config.yaml
n_layer: 14
d_model: 128
n_head: 4
n_kv_head: 4
head_dim: 32
d_mlp: 448
vocab_size: 8192
activation: "tanh_gelu"
norm: "layernorm"
norm_place: "pre"
norm_eps: 1e-05
positions: "learned"
qk_norm: false
attn_scale: 0.177
bias: "all"
tie_embeddings: true
parallel_block: false
init: "normal"
init_std_qkv: 0.0575
init_std_o: 0.0
init_std_up: 0.0575
init_std_down: 0.0
optimizer: "soap_variant"
lr: 0.00457
beta1: 0.95
beta2: 0.95
weight_decay: 0.054
lr_head: 0.00398
grad_clip: 2.0
warmup_steps: 200
schedule: "wsd"
decay_fraction: 0.606
decay_shape: "linear"
final_lr_fraction: 0.02
batch_tokens: [16384, 32768, 49152]
seq_len: 256
doc_mask: false
train_tokens: 141400000
steps: 4555
dataset: "wikipedia_en"
Each number is 128 + 24 x the weight over the matrix's rms, rounded and kept within 0 to 255. Layers, rows and columns count from 0. Numbers have three digits each.

# q: layer 2 attention query, 128x128, rms 0.11, rows 0-95, columns 96-127
# k: layer 2 attention key, 128x128, rms 0.115, rows 0-95, columns 96-127
# v: layer 2 attention value, 128x128, rms 0.16, rows 0-83, columns 96-127
# o: layer 2 attention output (transposed), 128x128, rms 0.152, rows 0-83, columns 96-127
q0:111109107141109098193112155142124138153155122112075145144062126117146101159148099133120093099137
k0:135145108122141154151056135130158126145116115162127093137136094134096123158150091091105104155137
q1:091143099117130071111125127151104172146100129174122093105093121106109183183127144098154156139110
k1:101146124116090140058131119123129114142094074153139143094129153148102148124129136140105141112187
q2:101122153125130158122124139077172125134147153135169164158173157130122071153072103117114152123046
k2:130117137112159085160165101130127100143125132120076134134052155120143137145143148158081108112138
q3:058070104051169163079107116102122154085146127128127142193194155173055135120070057100143127124068
k3:150126164134171078132140150164135217120094092149062132100117121107087102186072043136106154113152
q4:107139092124173125109095135136123153065104142139088167111156142154100158170076104173139122137101
k4:104100078145109102153104143139095155153124126146130149090163141098057125193064156152144103121101
q5:145175143156138120114095135096133110116102106092137183166099120110124109121167151138107085119070
k5:065166141124123138115104130097129100149138212123144078193156134075121124105116152117123108161096
q6:124137108106089114125185115156152108173105139145145065094115120129165144168158146141124120111157
k6:169108106114127159151179114122158106127125075096136174078095093126153141163210076103103145053173
q7:135107116062122121081097142100093133061112138136124197120132103108140108137166104132115119086092
k7:158137132113124105189111150163165145166121188148177101126158118131117147153112095112219108150093
q8:117139116168151147122133163113072161083135140121170198180115132095103095140128126181121160101122
k8:132143126138141116120073121165084139071159113114120104135183125171080068135112122165129132136180
q9:139103124136180115085085101170111119065165084103142145144179114099082120168121079135094145191096
k9:092132134140165115074114135124115151099154117145143095179159160087114138143097084122158120110083
q10:145121123128120105077115125093065111141078123109115104145109139141119180131154144152177157123088
k10:189165126156063127125064163131129137152173148108145089140095176124133113162131144158134150089123
q11:141122086138168170094121144193089161085102085135158116144176184149102165183085067147114161148053
k11:089117109126112098113106141124124110115119118144140126172142166103124168129129125154127143150078
q12:134098101107108158138150088152104149109071070107091109089130086140148172090152071132097130152201
k12:166111122152161153095136186096172129139103127141173118144130139117115185115141113126112109121116
q13:125119143142143135130111081119115114128120132101169106132196108120123152138130152078082120165117
k13:134155120203160117140118156130103131104108134137126164126136132103108150140145113173087132116116
q14:143139145146113094130140161134146132179129147119135065079165138105132115118141128123151112125163
k14:078116154141093119151133123146144188135148093130153145097118210138114116150163130096099157122115
q15:097148154107141166116157141134115149178122142094153213157155118137145095156110135161138188132125
k15:086125070100158111153133085143121112079114151098073135071096165129168166115079171151145124088144
q16:145097163145160129082084176105128115089155132093122148156169130092098098147156093177130152112061
k16:110163122103131123191120142170121089079161163131109106184171117130104113127077168130163104134084
q17:072124132082115094130128118119117137141130132134127102115146142121162142160137128135095095143150
k17:108101083083157116120167075135075182140089065136112158051101155158115135113110119118153163119151
q18:132128099083132110097165098192132106121086138131101121106160133129143159139128114138157161163137
k18:125080138153109129125138125135070162180145130148129158098062092104137167151075116136192158136123
q19:148077149130153134080215109120099100140094102142055149039096123130105136105132166165119157130152
k19:222118114099084080154096100167143140165118182116167132095127068113158137138160153158162145144089
q20:159106104114129140141156163170130146118110093119149092095208100147094172111073080099091165199151
k20:100107099099187111114151119131104071131162122149155124143129128114098128128156106123118069153119
q21:139142099160110100095176153109124094141137119115118084108078163108133104138185150131178176134120
k21:191168121178064165170096172141158167131165168153116096092089137115125102121139115092177109117109
q22:140126121124109086155162145110128104149143111146135106106082126174170120176155145109131147078199
k22:138118106115114161185160122120095105111100090071144153151130111129115121110098144158128121125090
q23:176133144128106167126141107148141129175102180140150103140140149125157070140109136120131134122123
k23:102098118150128088087116122137129143107099117087034195090108110122152184119114138151163107129144
q24:155157147160137107116120140117133134124147145151149099135147126107126134129072157195134155119053
k24:119118149138080094103122150102096115111142189150108133106140193111109156145137171204089141140125
q25:183134104111128129148162106122092118153107167150124111083175109102120136133096114110120159154105
k25:108127105131148133107114082121124118104077082103113206070121118159137140122122128161142187128147
q26:113081138142157155135085149101127104157124123124140135153126118120120106115123137162122090144137
k26:153147102136144080176146124147192184093136112129078089137051136137137127114177081114097055130098
q27:131127132086080130144195063112119103111128115197116099064182110165147107127132121095158096116176
k27:196108097100108106156157071098126119130107115099108170093067133137128215118157149092150127127207
q28:106130146112132153182081112143137142122137164080141152128119131120176088113150170156146093083138
k28:113130127149150118118134147139162144156100105142174159115178099129112146141134112157128142121118
q29:166105166160171160109104117124098080149174121112129169181092128119193068125142153147123121132154
k29:163166142143139116179137116130106132071159178160097150179168128067143093079124165150178107156053
q30:082157150102040155170132145099128159146175151131142099157156110149142123117083150085130122109121
k30:095102095140134182109169069091115134151119081123115170070105197157136196158111137128128153111195
q31:166089160158132137106125129156108136138168148091157110153079129139158145138143159117146153126137
k31:163140147163080137137089159123128149192129174128167120171142142118093108108131161166085134147113
v0:101149110126134166143144111105135161097133150104111147146136068123127125117129126133132145136157
o0:106121161106150132102106133110121139139127152083117114137098140102117135132118113148118117135074
v1:120121135143152120131113107104116132120169143143106142129114118133118091106103140149128162109177
o1:134135129134139134116140113150082129147122090114133106127125140134136141104121138111137123164113
v2:117137122131116150131095115152139127128145117084114116148121133129124140149157125107141108142128
o2:118144137154125119134133144114133147114135159156142119155137144095139134130111129125102113108102
v3:142125146133120125153113149102139129155139105110118139040159096091108113193121135138114115115147
o3:125124107123101080111164100164140120125138177130103104090081116106159125111153144136126142164130
v4:086108140139119145115062141114144118151118141099118134090162152124132138136146126122133140137138
o4:133132090142114142122150108128126136131123135169146103153149121164115120153115144127121143136124
v5:132095172140146150121134127151109136123155147135140157086122156126120123147123162135125140091185
o5:139130100118102111153129138131130134165131127148142078111130115142118167103124116136118080154163
v6:128099142137084134117113152127131108098104132146136123112135142095149145147163133114110139133095
o6:132132128128133097107119127112163103169141139117145117150100117137152104118129137126122123131130
v7:102133172136125151107121099123103152162129147149093109152167079157143064108101144128137138120176
o7:111111120124120127141120136162122144092133110116147134086169142124098169130104082149121118127110
v8:107132144153156116116115087135132120110098138086114123142079169151105122155136159133125147089142
o8:146132133120108132144151156120080133164157083170121105138166145111103129109117138102108137148163
v9:098169164128150135155150168120118146148116126139097128093158061114098123131159097132118153132094
o9:097110085140132153084109174117130121090103139132129134165126151110141096115132130160125180120132
v10:129157158143127117134135129116153141139146164143109120118125146101150138135138143118116128139090
o10:135084129100118091100154111127103102157109117105142112137144130101112135106115125162117187143102
v11:122134140120134101130104107120147140110173116113094126133136120123109140129115138128136111127147
o11:117134131167178129153121161148135148100085106141137150121135119136160145125122090163125112099125
v12:132130152111107114115150110109115109098104116151136144112138137120115141149147120122109153097150
o12:126127090158141135108102161120164148157137126120127135128134118163154139142114105147138094137116
v13:116117155147068185124176121125128133113146127154144124149151135107155151146140181149130141112113
o13:115123118085159105116131121081099127159126118126129126112100125174113138121116088158137092135143
v14:164127084126117140111209137097120118094143099152151154106157113143123135122107154144149135105154
o14:123126126144124098131103154126142134154126133088145160145075105109130172130136114113116074155146
v15:110148085125138118166160109126149150152120089119114130130120157108109124107131148128123139131074
o15:113132164152095088094158117119151136122138122148152152120173116110145176148116076153124163125120
v16:132128136114179134144081125114100154115161134133097123143114131135159125131119129141103096094176
o16:137146130118146118141132107173143162110070110115134120092121119149103119115128132103150139165140
v17:152121089115107102137141108142103119143169157128156111100139161122125130170094172112092107139149
o17:159129094127135143125134102129164146133113119136082116111126128192162141131132078094126109134152
v18:135126194114166125117083154151142117147144139110173109107107156137121111159108153149122157131149
o18:143122071129095127128127106140118140105133117165130085097135141128123143111136169136124107124164
v19:122121115138091131112147156127123087118099100136155134144094182132120147166125138140133119143106
o19:151109148098117132159104137091145117141151167131112125145116117144127115100128129093120123119151
v20:125137117129096116115150151143115120116158101155128158127115128144104154100119133134147153129137
o20:097117146142123132120116137099159106140114125109137112152123151115121126108151130135103109146156
v21:163157122124170125126145130137130167138143121099085123130131160177168125111120139125120081148148
o21:125129146107128124139117125102145155106104149095123152078099111105077109159170117157108152142120
v22:145131138134126118172132137129134108126126123132152097151127119144125126099143139143135133119109
o22:105107126108114098088134123145109121117161100130112157132113127122133148148118145098137147120150
v23:135086142136134128152166128147128113164137132142116156100110130124162119094115115093108134179118
o23:109154121149144140104166090091100090100112097134137105130099128126138137135140107127150160130142
v24:110118139130105127120164137121131121128125115134157117113141115089155122131126123104127168106088
o24:094109118136127140110135163115162116132122153127119127164121127126114132111137125158114126147144
v25:102100123115102149149132134159146099103151161106128110153125143107133135139158124119137078135084
o25:134161126108125094145126103113176160136124161168133175108124067115155143136119102133161163110088
v26:110107118131091105118126140135142141130136138136127124177092125131111135145109133119140148157154
o26:144150136130161122163084153143094102148117101157119081087135122151141152100123129094146142107164
v27:136108131132126133137107128111115130109120153149122125139155133153122123125124106151125155147130
o27:130159125137108122132132133134144121128162144116139141135122115121136098150155146117115123117127
v28:124131171116125093126125098144113110112134125088127130109121143134185110127124132115116145121112
o28:125136098144162150142144151129131117108109133156127100135116128138096173124105127157127105130159
v29:102138084143090114116110099136095133128171114148089136112136147161101124103160147143129111122153
o29:122091141110110139151131107130140160128129157116136123141145107097155139149130112109127126126108
v30:112153152110109139098148142136117151143145141125132128104126091125135117120103141144116154117136
o30:122106089127108150165117138152140136082120152114134138100142145127153124136141103177160096106111
v31:167125129128164152111140137127158095137109123125159117122108143147128126140129141132151096125110
o31:146135117168122109126124125122128148138150118155156112111126116106100130097125153142097110139166
q32:119112133122141125125114106100102105144130125153117144115138090114170130092125134095137121154131
k32:142123155133117119138139123134142136131140120123126094137110136132126119132098137146161128133116
q33:127132108124135138107134127130128123109126139125178128128141109121139129101152119145146132127099
k33:123125152138121115118153110123143139145118128107095126136132106098142121122154119127162142111134
q34:100147129129144119127131118099142132145158130111127142146139138150136098139151121117151157123095
k34:110136142135160122136105126122108106111117136162129111105121116143154136144121121088128107111133
q35:140138127120102119134130134148153136127116124147152125125157135102088150137108140147141159175104
k35:123129138124109131128117142131114116116135135111136123130129116133139125114103128107107137130120
q36:110114131119091105160155121151148145135140125103141121116119107118090135100107133151106126172126
k36:113116144119151113124146130121135123161135130118128111120133111125112126113130116111113116095119
q37:110122091124133132137157129151126141154122133089128146125138125165157101148121131125110134135112
k37:137121145119119134126115145127144114120121128108119118148089143114160148134139144099140124115118
q38:119124109136124125130148136155087125129144129110163148131112109084127120121119149131130128095128
k38:136139143129139118133121122117078113137126119116117153132125133126152125128126098136125135142116
q39:139146140105127130136139139131135127131137130139115183149128121122157087118151153141127117113117
k39:102115114119127114147112110125140148109130144123134140110119120128116116164142130114134133118117
q40:106094110118155128130110132147102117107114129129124136098135123117103152146130143131127142131133
k40:141119137141137128133114148129128126111147120122122135127115138112137134117123128146136126160134
q41:129126133120108120152109134121137121125145125124138126151149151133150142112109108114145127098158
k41:100119148143125144134127098125150107127108142132106103128153120143131121156132113131130126118152
q42:090127136130111137123146138140103141131119137125124176134155122138161133133146122108143132102120
k42:137125132126115112124131121126132099128136124154141127155104134123113136139113132130117126160151
q43:134130159142109114135129133114123147127134120115110123138113137107126133119140124141118125118119
k43:103128114122118139117122149118142133137133141139130108160141137131099116129139137141137135127148
q44:127145106133136129159106129115121159148138150093133161150124129127130098118128117113158087109106
k44:150112138146116112119085118111085132136107136109149111140132112106136123164124130133102121126134
q45:130143104126113128121105135149137145132159127163130116138145105150082127122078140123100132127098
k45:131118133127159144121128118114136122105106140105135112128108112120142121115149103134112115105121
q46:149142128142121124140139122135166151150143142132145154156163125113146148121135122128133134138123
k46:141137140130152123146105111131100138124141115131112142143118172135136157134115138136123111108116
q47:164117127122137149123143129132105162111117118128131115104119117137117124104122116121172146125162
k47:139124159121142148126138117111111129104122130111113122146115132132112147130158136134128113122119
q48:126142133152135128137112125109160118087144120154104129140111128134131140113136155151137131135113
k48:117132124129118130120135127123145149129135134165126126125148112125137129097137144149139135123154
q49:150122161159151113146111108134138127091133143105132125128141138119113130114119125112140134160127
k49:140143124134113112118092135118105104147124123137102130133103135119122170114102135140107127139117
q50:137130114121135130104137113119092126126085115159083152089138129144143122130145102132154123118127
k50:150134105143114161118122140145120149117142116153120137111132134124137135152091137141139136116142
q51:143136134124168119132123151125106132180146126131116137135108121139149085131123126107131103123157
k51:135120093134117111132117121121111160123132131132125134137126114129131133135154127125130156122096
q52:152118152128104133115122133120128126153100113129143108121137140096104118138124147105082138105134
k52:141119114119131117138142131167131154119116121109141139122134119099094151118121118121124144155115
q53:146130094152157130148131136081105108130164135153160163144118126121141135120129129127104100124129
k53:127134137128114129136110114117108148165115135101139125130115124120123136141127126135127133139113
q54:142121134128148131129122145140118135130130115133131145130139135104091124121120130123143129166171
k54:156128122132122123138125146128150129108146137133110134116097108118143128121123109136127126126108
q55:113119157141098123112118133125109119128147147117145130174159133137146121124144099117149139123097
k55:119117143140170117133108125112162124125126130122103113118154115125129133129113137121106119120150
q56:151123120129133120121127133128111144118124121122151117105145124126151116113133127130126114129123
k56:112124131115122102124126127130157131118117130131106088128123103137115154123105143117123134137124
q57:144134140139113108122101132126062160147127123134127112147119125119130145135124136146132122181097
k57:102121136127120128129141135115116143108119127107149145140157138139134143123126143139110139123136
q58:143121125128126133080125122120086107133125124123147139126117116127166127141149140140142139102157
k58:091135090129121123147120140134122138112127134108111138103162115123123106136147127130125143144135
q59:124126118117107097128167130135148148146117114144135104119131144143118110114134143146130115104125
k59:123126129119121125123127119139161136121160127133149106135138128141133132121117127122134117127125
q60:112128125145106106123148129155111140108114102148149135109107088130131121150133127132114109146133
k60:135119114129128128129112131125161140138120110136136117134126138135143121131145138137148124135138
q61:123116121125115123128102112138105131133104145097113132095097145099136133123128117107113126122107
k61:129148169127153126116113101126147091123130119104129142116136140128107113118116135139123121151111
q62:154127110119111123121144115122113112146123139112145135122141129114108119112131146116123148091117
k62:127138124126148110127124138119115143136117117112130128135112119128113117116119131115146124149128
q63:119137140123151143147111130138089128114118134106115124118129131127116119099129135136108119093131
k63:112149127114113120124122127139094108114143132141136140139092153120138155129131140126142120109107
v32:111107103130143143126145143159136120161121150108107154127135116142158143136134111125164160126142
o32:156132168122113142147122119136149132098170111135154111127139154129117168118105120112114172112143
v33:132125100104124143132144144161122098136130136119138119118120134144107119111135131142122129135100
o33:126118168158168115146132167110125145138147134170143129151135159155103121116094144139128156108132
v34:127136124120117115112150138139106089119094139120130122092142125109147131126168109137160096128124
o34:134124158125139138147114114069164099125161146108130132181098139095114107124120143124116125137103
v35:115123095132134167115131142145133124138137122115111124145100096128133111150126115137134139147145
o35:144135173145125079145141135109160166138159108142124115124163137145104147112101176125106127125117
v36:144142121106121131122122115138114138140127118141130119106130119138115095131102127129116138148133
o36:109120119133139131122112140125163148117140115134113135152136141142135150152114118155178132130104
v37:114124112150142125164154119087110134132127122116123127114130101133136136113165130123129144104143
o37:137137138149164131104102116123100115124092097132112128121144150120107158128107080113119121168132
v38:114132121128130132152108112146110130125131141128126127106171130126131125151152128142147161112150
o38:111102117121104120126128138159138108137128139115133154150139150112113132132103128114138145124108
v39:125171107101137147128119132107135161129107102120114131134089109167119120146124138136101132129147
o39:119093134150107113077125107122145125115130132136122158108140115124134156155124117151124156144138
v40:113118108144100133154096079119128127139139117124153129113108087112120103142122106095100133122172
o40:127119117157133144089108108122135138092087105133104126099130121122137150139107104116153133135127
v41:126127116156123118126112124088137137144117112150115129114124121135131142171122147111147123109162
o41:182136153136135123086148095098135130126120107141138141099132133124143147112158096097132136149122
v42:129130109091148154140133121140134107118120129094114130120104109135127134137134148132108157127133
o42:108131145161148133130124152143113142144125106154109144147160145159126131136106120111165136137129
v43:142126141119087151139095123101114085100144116113137138147118120094117151102136128120121134134135
o43:113127160171152126110129143120119136134093146126107118133109130146136107138145168133124116138125
v44:147131121110144124142110128116107106139146102164124160109125102128123112121128118132131166125158
o44:129136127148130115095131088149154141124114158125141140121194123183138133134140108103111117119108
v45:131139160121124124119111116092127153119097088083162124153133091151148121126116116136103129089144
o45:141160122120124108109096111143131124110106145117115147103090154129126118188114109137167113153099
v46:128135097157096140133118101129107120127137137121139155116129121117110134096128134126145130124122
o46:127084146134142105093142121141133118113117117138136111121147145140130150118102115125149150158129
v47:114146146130143129115150131135164179132100115121137118127137153121129122164125154118122117120138
o47:137141120121062120158137140175099117125153104113126150126135149094127115155143132155132148128124
v48:104119161145167133113129162143134138131132123125122140099168117124126118060104128122147152127113
o48:167136105099100174152112104108164118106119166086146105146070149110095114170156123099131094122129
v49:116114114123111141117124123152119122129144150136107151144129121132115144130121151131142146141141
o49:125136139144118105115137163130130141110143119113144110117151103105135107160144152155116149126111
v50:129119099119146148141149130126125103140117148131167137129113122147123141159121108119150126131129
o50:116140126157143147116116099149116130128120137127101143114123128111150129137113130122153133109142
v51:118137133129159139106129116123123135127110124126130108096099125098159125127142134142122125138109
o51:128133146099131113136105128090129099128108090112136137115123135135073135112122125098145091175136
v52:144168135116170075129141146130145165125089094124122104136147170107111112142120141139092176098109
o52:123161097058076149113136109158133120153166081133139144124127101136173127140118114140161136153153
v53:147144128137122103123153133128127131130130140111126140099119142152106133139144127127170113118117
o53:130143155117126151119133115139111086109136136113141105133118131114139118127119121116089150099128
v54:127130092120112113165121136162145118102165122117096150114146129101081151136114142145121156134148
o54:101098122117120136082137143126119155125116145123114124120141089162138099158127110112098140140126
v55:100126135129116153136096122116114115111140141141112132129127143122120138114156135130139131129124
o55:136118117119152093140135163136097115159108107123129118136123100132120128103104120122150107148130
v56:131131126139142142160115116122132143119123101112122128173127126141119155130123110125106131117124
o56:122134108148117117116119128146134136133140124152113128130113125133124124154136134140142113134150
v57:071081134130176164160098120119113135143121161125132144136156102116095144120087105128123142113142
o57:111138079116108160160074110169131135124142131114123135125096139120142098176144114138151088169146
v58:127136133111156102159137137164160132122101120122116119144124119132113113147138131119098153114104
o58:113120099098099100107135132157093151168139121129131139093152116114108144137099096135125147161134
v59:124136140117131148081129129124160119125149115112131114104144121126163103142112139117117107140105
o59:135131114117134090148168136132117166128104104098132150097148109126096133130130123109115124119105
v60:110148132130118118124105124123146152129135115133123126129119108095121128126122138112093133127141
o60:154130089109127159122157129132122134104106130127118126116091159131122135123112132132144151152144
v61:122104141130139133117141130157137103102124128112125141142126153139085122140132120131134121117131
o61:149114111111139103138128130128105115134126144127127133125119133103140096148122121113128160115108
v62:132111138144108172122118117130123138136118137133089121114104117136169145083149118114114122119132
o62:143127146168131136154112147129129104096099146106156110124132131094085156149147149121117111132156
v63:142138131119122112106167151135109145141147108123147115125107128147145122098118130114098124133108
o63:146141126111119153124126122113138124113122138138138118136128124146127120125133111136147125124110
q64:104112096138151148136147119179142174134123137122147104124138119116123134155097126135132125118126
k64:141134148145119150112125111127142130101105118128133118124136138119133143084123113109110100112132
q65:136132104112141129127142122150122152155122127115117135072133107130129131110128106123158123132145
k65:116148149131140141130135130143104107118144136137115110119106140122142160138118136136142135127114
q66:139138155116121172106107118099123118108130113133119155134133125187148099120124111128145123096136
k66:119114092124135122136176141130140117184142134142096131129111125118108103116105141106154144139151
q67:117123159137125118102154115129108120131123115164157175140122131116126171092129106111128112119119
k67:112123100113103105151137130128118145100135125139139129136160122129089170115097120134102141142120
q68:140135152152147099139140106117146103130134123120125110129133123108125151142146140120124125141144
k68:089142122128116110126131132137147141127128123116153119134145136133125094130136141128144137111103
q69:070124125121120155149080141125081084098110132127153140139130127126119130154098131134116113135149
k69:129119104127126126122131125139112132098137130133122153127143138126163135108153116125147135144112
q70:128109095110131119136146128175127161119113149101153147101124118106087124146119137132114128149106
k70:169134154129129142133106128119149088103132132126130132123145126139123138121147108116131106147108
q71:097135127136145142131136139144100144098150106168118083109121154154134110163133136137117133126144
k71:147117129124118150119105102132104144144111127145139135117110118124155120143158128119130136113122
q72:127119131139118141134109107134133109121141135145130131100122139133119146131125098119123119096147
k72:150135134124130122135129111134106115133123135122136137128142126116136130102146123125141115129122
q73:117133119118102142115157138108142132124120106117127111120104136143122144131102115122117135138141
k73:150131120116136143135148122139128107137143128104182109112144165140109129126110133135158144107145
q74:152119157136123139100132113110106133151122117137109130124155145150110110141093139142156132131132
k74:102126078131119114143120137147138147112124133133122145114146132100119116108109128124157119112131
q75:139134133149126166130124120097148127098130134123131085130125170135144117107139097114142108101138
k75:148138139118142125121135118140156134137116116144134140113138109105132128130133113140126139131141
q76:128123129113102130102137139131123117099108120135101111140139124114104123113123139147077117163145
k76:124116134125127123148140135157124122143134123137165097103129117130138151113114138127138135124121
q77:112144094125101129147112145125122147116130128114122098131132154136114134161130105148145120130118
k77:128112110137115123107115104130129109117120120091144102115157125124136126134124136130129129099141
q78:065106135108146147101124094136085111127100137113129116109106117162160154119143120124158126152117
k78:099121155140136104124117154123161122132130116135115140139105114088121129106105140119148121137127
q79:096122134116115118125155130132134153126139118143123112117127110146113128110138136128120121114147
k79:077118099134117127151131110148149143146125129144135140147153124154110146114112115130117116142114
q80:124118135118138134133135131124087097125095129148108110118116146122082100106143130132124132092152
k80:130107124132118141140137119142122134142139136111105151132131130110136140125122129138125145118123
q81:118129130129087136109131117142096137145123097123130136099136136133121147135128128152127126167116
k81:109131125114145123128111152139127161126130119133118113111139118142148121116104122122138124119135
q82:106136176122121157122113140102159125096130123093118109132110116129103109143137144131111134115104
k82:130116129142142116119135119136144102160132134148110137120112132128096141127137147128133136137136
q83:122119161146134115117147137138122122130103124138119154107104115136123134155139134109111111141142
k83:136139144126142115107140146125141128140109097140131133131125147127114137099144116130129155145116
q84:153138124113099120140183115155135157142150137121148167139159153125135126110138123125141109103139
k84:120132123128139138146118113116136130125120135161127095114114120150121115116129118134140132131146
q85:154102144109128133102140132115091122115117117136102100129157141130137140136123116131149124137141
k85:111117118132127126129137140139125134130118130125142125146120127133131122104134122128141117138136
q86:117120120137118115121109114144180105146123151102104157122126146122136112163153120121123134133127
k86:124138113143118120122143127111125128122121122133118109112124138117105141113132126140126113132143
q87:138142107135135150137126136145139128122105144121125097124135131143128139148124120109137130117119
k87:138126096137126125108135109130124098103140138144134150124148129120126149143112143118125108145132
q88:137113087124134136126109123106113133140146122128115080118133144112121142115116143136168117147137
k88:119148157114119115127130136147110141134108129103146131120125124155125138129119112131133121137106
q89:123154129119133134165123146129112094150158143123097142134097135122176137161127122149133118132135
k89:105132141138118117128144110136115110135141130149129112106135133140119126114159150108147123116138
q90:141094167144119153139127127112128117098092123094154135135135153114111123091140128115101135094120
k90:147126142125148106099122116114128128135138100146168146120134130130129152122140127106142138152130
q91:150128103129145151169099128120108092119142128118147143145095142145126126152107129118143112094146
k91:141124124122150144132107121132120116126117143136099131147123137136126140115157123131130126144115
q92:122121115127111129103146148122161113107113108127141117143132152119120134144129156132127144160137
k92:124120092138134106121106142133157142125150137141147168122120109136127104128133141126142129104130
q93:131112110111108107117129140126156099105128102131155139130134122104120161132124135116108124125121
k93:113125110116118140111133138147149144112131121141163117135128119122125125123122135133124133128124
q94:128124109140129119133135137135156194147133114144146121120138143139109117127112109119142153133109
k94:152111149133130114125110123128119113120124128092103121121070128117131119131117132109119114135134
q95:115123116130126137142127115126125128110094132132093121148076140126140127133131099104135112130131
k95:141142147106117102119137135130146112141129130134148125142132149144105130117122129122123121113095
v64:111116152132080164110117137142141139095136118112124100128150135098160137145144131148124120145101
o64:134121115120156084133194114164100120135098098122162148108108113148088136109122151079136187130154
v65:112114134129135121113141121130112119120142131137138144116146115137127128138123117122116155128141
o65:121138137112127165168133143140118115133137123161119092149136152151162119123107127104174122123115
v66:140108086127152185097129138099119125126141144116107098128105122095149106147137118110124136150160
o66:157103200156145099114124114145132130135059121134142150125127157145112173118106126102154141144138
v67:137128084124112157124138167185132140136145118117101120154102138096099137136113153157156132100144
o67:138129165102139092097130133147116171158139099123134138100144111171116128150095132136120173164105
v68:148155099118162105114129170196144132087141114139144111110116139134073140130095148148117141117160
o68:101123171095076130146108128117147128154137179127115164136140143135162087141194128131129152111102
v69:145095135129170133111111128107117126155129146115128123128136130129148139148123111101128145141149
o69:141120121109102116109144122116119130097122134133139126129121101125148141118124121109130132105111
v70:158138084114120136110143096110139098105153122129133124133106100096148127119116117152127151141170
o70:112077175164146136069133156096133142127121081170096133122177126156114144126109175111099126125124
v71:144127088127119114150130110127102131119091127115139130151117099095135136140110130127103132115139
o71:112080122139154094137142109142097171142150121144126148103186129182121148135118149102135128121125
v72:121133122163135082140146116102129116143093147121169115121142119120145130145106117106128122102143
o72:123138115150143158130122113138085110143139113154109116115124138158142124128136154106142121123132
v73:105074121158145112139121097145144119121071150135140113124136148123110177160108140100107122103138
o73:132148098145119153147115137123112119142177121091120162119109111108160082160157083120149125159116
v74:143142088116099128111085106143136137138145058163136146150114119152135143103136150137119094109137
o74:113148157124164099116160143141125170129106144115090161084138088152126136127134117155144148125110
v75:132111120115139182093125132129110125083153144136105139165134119127116104153124116124143116175136
o75:134079174155153112139166163129140127143093121135155123111122150103133148101144159130080139141159
v76:120103113134103142110112117137134128136128112153116135145125122122142136127110142138100137115140
o76:149143133088135110106152124116166136116140150104157135112117106124126151142144117124107132138121
v77:136120162115161109156130144166107123119127123120118125093127141153126112149123134151086159135137
o77:100131096141110141127115103133116106144111179134136152165100102080143102142138122123188105117112
v78:117128097138130130104099090098162133127098110151140145104114140108150129165114148135102099068158
o78:146159071143108120104144112140104121156130118122134163083121118135140149127130078125172115168113
v79:113108117144149140092076122096117132146120111122125118118157128135155133126110110098093110111168
o79:136154118131114120111123097112160170124134119141133153110118110131149144166126084157176160172107
v80:154130167152120112130102121151104110150176127128097144086139147125077133093110123112142125146125
o80:124159109090123183139130144136149159108101177129110110152143140138121065153167145176151101144105
v81:124126145117114120142166109158105115116142132121103106148112131128126142139130128139141150168120
o81:139088152153157109112136169108141153138135118172146125143149144128087171092080146098092164082149
v82:077117142135137137116118118170134157153141158083111099131094146111077127157096149147151140155133
o82:157145079092105142133136188188124123150170107130179137146161160145168127144113125139118154110132
v83:130121146160187072129128144093139170107105087168148115074129117157140114115127151095127162060149
o83:145148105094050159104060099111146057117135154098137163176083139070187104158170083159148113155134